From a checkpoint of a small transformer trained on Wikipedia.
Size: 20 layers, width 96, 3 heads of 32, MLP 384 ReLU, vocabulary 5288.
Training: a variant of SOAP for these matrices, 108M tokens, 3290 steps.
Each number is 500 + 40 x the weight over its row's rms, rounded and kept within 0 to 999. Layers, rows and columns count from 0. Numbers have three digits each. The size before them is the row's rms in percent of the matrix's.

# layer 3 attention query, 96x96, rms 0.341, rows 0-33, columns 48-95
080:472478539511543512463537439526511499519455546479438508546395525486494514522587551465499493521430565464491489425523514437495485499487516588441554
085:486523462490475502507489479451422462533497507466559489473487498576510469540546497456522555502549469513522545469434494509506476446527554476508406
077:528535559470531475516575464533515534504562491499569395458484509534596559559513459495529439506501483417518487444546514498510468407523443470550479
093:446490456519523443454533443479491471474504513509420575528528496557460534476474534498490548500509541570488547535527459483496482492517491449456457
088:455456464519552482524496530485495470520540487510476512445497548502492465448472470493568463542486452517528445437475549479498528522542528507475527
091:486484493475521455458453584517464502497463501504463556530445439495477437485550555488523527478469559559429505503499508509545516461517485467518499
078:508513528548501404561488543468545427468439464520488594517551567496506483470494498561459491487517503504520542533498410461483560496509522502513526
078:537475517527526519430530581439534552453471439473541531538481410500424539489527544466527480449449493532560528538453458533497465549454482485455472
074:490462529571524569502472482455369447587487493452560535458435541536448527519525455543487533565521482497521414502458521459556463598469506498521458
086:559490528452522453477476525475494470521521507498537480524556539516511485559469422537473520517589447498507473475499436538539478521570543480493575
075:463438499490496488513527472514521455603523482485592500523589441512521431526465524518491441507469502464535488541519452504526462511509474478518526
101:544415498447467529411472475504533636482545516520445471506478483454512482558467465443524546548406550500521473483479528486477482516512474565484454
092:555497509526406534565503529470432410458479494571514521549501487482498481436477501499448487466552442506453555584459404494490546471521559534498448
090:440516486479495446458519474605524531433553440553501519498501449586476478508482528455407451475480502428468472563514482515466463536505510447531464
080:504470476538466430514459529482551482507565461497474519539429532583508511565492450511463531468506499488548520470504571543516537574498529514557468
068:529488552450508503557555508466444520431517525469474479553480473485544479518458449546557498510489506463547464540507499476499494472492451439414399
076:571516542438543514444567464456526469470497592595517491499466506465497544509537485462586495548472533494451476455560557556522539542538524530466483
059:536522453530517506516477554514498479475516505520508508489504482529527507559435485481418502467540427520491525520468489482516548512460502643536471
083:422464441483411464508550547525497514495437497453386532449524519475498474509500478501525522480486418485528494527454465503473498485497470503503593
083:532498461430572430509512411496473558492503532528464458465482452515480503442468551461511502458596474461464423498451526491498497535438562542470483
091:463503424495491483464440471547493536538560523531488475497441491512502456523486549549541598502522537506509567468473529505494501466473560517496450
083:535513447535466560559530497498445557483522546502463491513503478547505511535441512513528512548438567536479432446483515524497459509510526563538466
086:454502527420443563576473521494456497527417540385462554490490487489446460467506530482513537455579496543482495538468445496460439465494470465477514
077:439472478518503555436509504536551566445546521556498508501490537421510567462521546509524482510436480459485493538422452520442481449494539498465563
079:436498459545538517496534545455547504538492474485450489548456482530513508459543415508540506509421423491499486495482450543517508544507540555469538
078:472506416488503452487506519524462483487455479437515499540543499519540619572522549455503500489478508486496481516503472542480482452501369577546561
075:457483525609525513466407483516521546455460504452433499457482514446471468454474507515610518451563493469490457531526451480458461545509523477473540
066:493514477506481498557447478484556524548513523470560446479417569538497405516519466513494490508507486473549509490446528508498532521490563470457556
090:581570462478389526571506443571482455494529492480571459451544504488514495498481522516575503451524465524413503509584518517507540519527567490550516
088:494460542472522473529469570480494399523489494493526485560571543523458469588471510531442434506540468530556542519443423517513474531514483420509485
074:541508457544567436456531437480509581507538476446441464459446432428519485436528502577549510472508507516533481457502507443496469552481554443487440
118:517529543479507550509467450458485430426474433563592505539606501551518577578494492414470488506512495521443439508517461540489481514506514508510493
141:524500454472550537579418429525484486540517540546523474456557605504505506522505494520530444459538492488537483537423513477488471481452573480535507
117:495541507491505491455557500555543496464468538558481512459525507509485499491499567494525507547430423495468508482444459441497556523541480497492526
# layer 3 attention key, 96x96, rms 0.318, rows 0-33, columns 48-95
090:416408476560478355517568539511532446491491480545474538528526488483497561535489450495544539481514487532414509491514524447490547485542511468544544
101:530527520479503573509522475493504419530475452505491472437590475511488562520554481466573502501495455420482529574561540512499476444480451462525442
088:469463467521411450520424466516475493533551459513427473492504507499420541504501533557467524627589456552525522592483495488488565526509527510526483
091:439474405532487422515529407496513526461565549493485484547506519552519465516509570499472505510457573573446491553505533433542529519510540446508522
084:529502509543471472463449560421451483527552528465592403481450505476580539441514466507417618500498457520496565533482514494553487446506519560557475
090:508491455458470542448459476412574481529527510486464417554508492542507554494446532484532439480413506515510523499487571508534504483473488535459448
072:465509496507444517496554503562438433541482532487493569473475441507491438526403541478487516492459501566512550542412493558512506518428458529503515
087:558519564497461478503553513509530607489474534515497519513440495495525501509510507501513545466457512456467451525508528435518537453539533444451457
088:509554440490566517544476492447438480528504483516549452490408481538492564468513445541468542549552484557493483465447485467559480481511558470476530
088:455547512542529580408498466442549506411463465458542536555666505537509494430492505498442519505553436529485461507466502519491491478529502450524433
079:593512503492571499475488468492563470555562522535505546490527493499469422525497490512466581486530550544489437539547551539514464566512527462469482
093:492542528509524502507470524504554485471477575469473519502441500410488577523548561448512518569590503534509479487473541522542512481494551526444543
085:598422516484520568474476485532515535491505531493521492495508559510525437463539494471489475476460495450514435540471445506463528522466463485475518
081:499552480456507472524469503466470566481479462460559530470513522596512451578467537490485483520515561566572442507546540487483465483457436489508539
079:498545499458552488484560490483445551575465514550452539546473462478566561529510479526485474503528419606552501448460516519493498533464466531479498
073:493498496513439557446506523502502488426540522512571457512575444553484548543491545503554470527538465489514491611552474491502434505468528534594497
078:494454483476536397441512471472468416500507552486483486470497479479573503477529461560526478546500493536504514433444590486481544502480528491485511
069:454512514498456460567497522523444516508500457557479557618539485450512498574487510485481521513431557539564469530514449517533524450543440443483447
082:573493539480493491550553555470464597547532511447538496546541502403475529434514540492519554503528491503436534446614493539498509484498539521467468
082:510495518554539423536532499446471488477541506500576496441502470532486460468500405479502530538539514470562535503478506507436525471517499371563501
093:512529474559498509546513445477462495477547557548473479509481509439527581487504521487487503471441474490547479516482499503581396422508498470479493
087:449531430454529530541436504526515495540530521423541487552415482518508503471506486548489500486559575525477529483502484522479495401405515516419487
098:538475475534538456581557469493499590501503455476513539531523487515510494466518486504460507454496511502506475464559412463510483534446524572505476
082:549510510484459481576499592565516421453508546516537516510444513490552501580468471466550522483549536416577555540494474460490519439489513463478478
089:483500475528415423482538510516448394516486508567522551575466437464562530483514423518471473458439516552490502514529521542559513499490506525494491
082:474490565501532557534524487511548465509476457477499507527488585532487483544503558500532484532602468539513506572540516500395567476497509509461518
068:540521438476463504499598457481575523480499477439593447504535533489558507486464527502579464518486549452498502451505544512516548524512465542557515
074:502546483482512500468500488452559495507471545535518527462524498477473488524525533561563444452508432535514515550510497501464516518496471455536514
090:554475471506488582512475444472498567552524475492464479479496564541445454481509478597464535444493492485522506567482425503483477562556477592438532
084:446490483413468533483458522560540518472487465501471478479464533451537511463538452469522504473446386460562516513561518460517542517501439501505466
074:492426476481461449522520493534536512507465557467526462532502474560504471465507492508530429543456482462480465526434542465542493537600531492513407
099:538516528458589524509497491479442484461495493503449499495519504571530531539610511418482484508469560597483497443526459523476523459516444497494528
112:561543542512478577504506495565492450451530485548453517529530522491484478495563452542510459497474476566534506473554425493496526561571440468498413
111:528513555508471499449515491522473535539499493469525496441450491419467501467496443526475519493454504395495547482510514470501572509505419479516551
# layer 3 attention value, 96x96, rms 0.47, rows 0-31, columns 48-95
098:495439509497447505464503481496469560505578502517493520474462497479536457512478465526601461463498609464434477429456470446531509513503478564494484
079:485451565479535434514522526475572549461512577556543506468469515495510551506438500462509497524469542434523456465503520431463451518461529483500519
096:503498455472472485566434437511576515421499465456515478516519493498535471455456513460487539518512544533485475535541483491483500547477524559474456
088:495491540520360532529475413507523471487534496524533444500495528499532502562536493520498471515524525563427544526514479487505527507582506492485523
101:509545463486511516517422486563480536501555442495530494509498496557515592458486489463487559581433577509433495476462509540477437445503489474533529
082:558502471451472515491438504427506505440483478435524488515482518544521564481481567504527535554490530569563497553536479529505517515535439573522418
099:486559549505489520455476535508446503548471385414504517485439501539452561511519506440504561528542570457489495460530524474498480516508506482490517
102:437563567527568494500494559534452491494463467464538572537547534521486538514444517501487523543490547509456447511418478548540547427502467499490527
096:505568540526470493544479507520502484512506473414504493563504451514415486504573446444514532519462542466495425504524418502529527512560429466472450
078:454489601502570511473518531501507553426474459447491520452536447559464518474491445487493456467522479483486492569476556517545512434458594475481472
087:469479563531552586457539513424504393468489474486494495580462500519464464493507496578532491486571463549482590464562532472459509458544469450408522
086:492517513529525510545481528468514427501448487539568497537401501510483442532557457529517539486450492548493505538427538495535589471507489517504436
091:509448559482440441510500456522466484525459576478426475517467480501485410423509522533499479491478482449506498510540545453507466552527485518533434
089:518481436560515485511481498510459474528491498480479460466504531526469478415554492578491534484477501548493524582445525499493486443543488468498478
084:514519481474438531476521488440482524456502526504497480464518556522524547476458557523536514514546503452476603516519470523510458405520500507483532
095:548501514445526459481520507470493399463584480533569527503513523492583471533519525423508562535484531527554534532451424488500497482460483556499493
084:487560424465428427532534427551573473547491480494448460516491509478546523511525522519451486528474507575491496458540456473504568538559447511505461
095:537542498550477508511525496553489472531496473496477505522576516560469518501461548477558576530539599562482533495538410421480451459520438503529536
105:506390496414536516550527478475597451481480550537485539468450474484536498487521497434441503467547473467519494471523501522461561517470562525511518
108:569499465525546409445520480525480453498532498497469553519566480445428550476533502550519487533498515479536445543496441485494575493519420504495557
075:551519538528480472493529429478455468543537569571459509490551512519499531493515539566516459414532513512512483430473458470537497569493496522535419
087:484578480529531530555510485498488416541441441433581529501520470578457485546560476537486485503451482467526444498529476483461533537500480508463450
096:511499415521453549585493434506508424500538516529477587530479429511485552526515511459504517568514593425483482528467453473562509526546467453477524
098:505386422451514460530506494445496543495494537499495548511464465389554492512548476557479483545567509441547484538473545563529586506495518510545484
091:493514444582560598499490484491437512499514560458510553515600507520434521475480519532481480470573468475480474512503491487473454511530502463462537
089:553490497469455485470523489558513526524464582524486492450474524470489494518529572422478459527541487408500453530534492495482451586535529432480575
071:484514424498522510512513508450464440503460466490494504521496503557489565511428553514502523567586558451515559609508497412488417512571485491455491
086:482563559423510542423501545453503558416518468571538498494558522493510516486425490411510471491532517491541495465537484495471426498467516458513544
085:492587543484537436590511537421460489454475430498566535553497506597471509502454544462457437553556564505504484538503454530485499546529546518472445
085:489441582522514549424500510470519511434459511494440452520488556510497486555439490573590491509484464470511534506509496547471490469494464496512487
096:505532471462564415497465496425432479501462422498500551501572461518528584462522485443531496495508537470526538532432492487516490483538553483514491
089:502488483502497475498494526565526550529496540476523487570519504501541467490487448524467489444458484557359506499525464463488568538526467531471617
# layer 3 attention output (transposed), 96x96, rms 0.398, rows 0-31, columns 48-95
121:501537492524516449512472509541553483501451467494464507531490496540476505542532536487398504560507441536522500528477555512484478495492447458461485
099:518498411490439541506517403555450475517528457437457465523539450493509508558549469477478482440502540532492528626501488506525450472528446511530475
112:451540545472527494393562496526451449529481553555445500472551480497501533480459486562526409541525464476466540497482574494478556429532455436521519
103:532457509465625444429521589433472561528443537488461494510507469486455511457497494474472512519460511478547479469548543531540503513432493587451517
114:507468577508488488495569513443498511468458561461477511459497495447483433513483474558558410425559461433504440581541491455517541554486463480480511
097:440501473564566464526581500515459522582483520475556510397532512420495505478480416541426508484499461463467513501523510487497488464442594475496531
102:481479489470543497556507495519579541429513545551473523550591490490511452531462488508470491512476379501525505532446518489554498513477526471487468
111:531443510416443543522534513500541485475553539501519489472465497486463424478544483521511506482515437483520535519548477482443435588472514440509434
107:469449465460576500454486463504530497446508509541504511490499485472524526487441476531434504515520397479522589518487573486525516571416523539516587
092:531486418425485482518450500541502438523545522579464481494451531487512489585517494499438511550484533535526566478465477434452555519530426524495509
100:518496475517439455563430501536463596549490486542507462514540525529526498484489514468524505498428551455529422484443525459506539519497575508586495
101:477517497483495458505448466546431571455532545448504508453492474473482487452435505499414474552545548518565519441526491516497418547449520456533593
118:491484410477554542468489436470540494460568486530507469512541480498526571510482444455496489509533566480462414477512499536527534472492521516414540
100:504490646505472463519484501479498560493501529503489540497418455426495470504463455497513520547523538544482475432497550523547540528479524569548514
092:526494479480492501486514552553525504595458430470549528465483479469449455522531482515431526502509483527504413478493486504473555532433490520456497
118:427580542501496523562492529533485594535423492458448514427497505483416491448437505528435443482529501488499508481585518564537497515500557485468517
094:484460506548565556457481558480467521517494555482584501571489494469490504448446527501551453464482544461460410522494541490514421485460580484517496
107:472523536455514511493521542470521521509517545463552524467489492459515493533523487459550435528441404454497475466488588550487542541519533502521442
116:454596508555466560462481514495433553562480400465542460560562557539514504483452510538497486521457551531528496504484443516534503441526429536493536
122:442529486476402538565453478463504496490453472503517482547436508576550487489469524494526479454491491504462539484515519461478465515449559522536472
093:476494473468536514534494561512536502546479451421556465501494550521540509542494495433486483533532499507478467494526496483455484458509514505444559
101:503462507443549477494420536520514505432496508551432489521526531457551532489422566502472495538574496539527573492453530499561462500519552469605572
110:508525457495475486408528554488476559487432493484562457466490517495504433438446539545478483427476389511516483454503534520439516529478550551526484
117:520567545628457517459486476472529471456521475496479475544509510617467518499494594477534511435445486520456521444504416550459438476502506484487507
113:554461527414463498498520596551508473509490475557498498505426503464564470574508550534522515513456420542561536473445490467493541472508462539532439
109:462549427526521537490535430463550477506520441517504567600533465531573522495486413519503565426478529584490475510498492514539485459493470558478476
080:505507464469406512444512521590481534536497516524497519451497481437503471551540475505441522490432401535496462478428485532527548484506497543540512
090:465462454496498554558492478575553466564488516497527569517513454530526484520541526551509431524529446490482509555445464512433529503512461464473461
094:441447474490557494405509445570535460544562525555421542402582457480511482469572470509498485511488449503484473483495565531476434502483464472538509
104:503505391544452466551467444480452461548529456483510492521560475514524490449606450525437504507585540559497467551499514508476544540432523527483489
110:489504497515446563485487493546560529522518520523468473464512537517459458485482494547519465454532439515439440461545451498471514509471431584442538
101:485477496484523519466525490479487455503532486516499461469485431440482573464479484449532524529511527412602481551546529456556486502472448512483414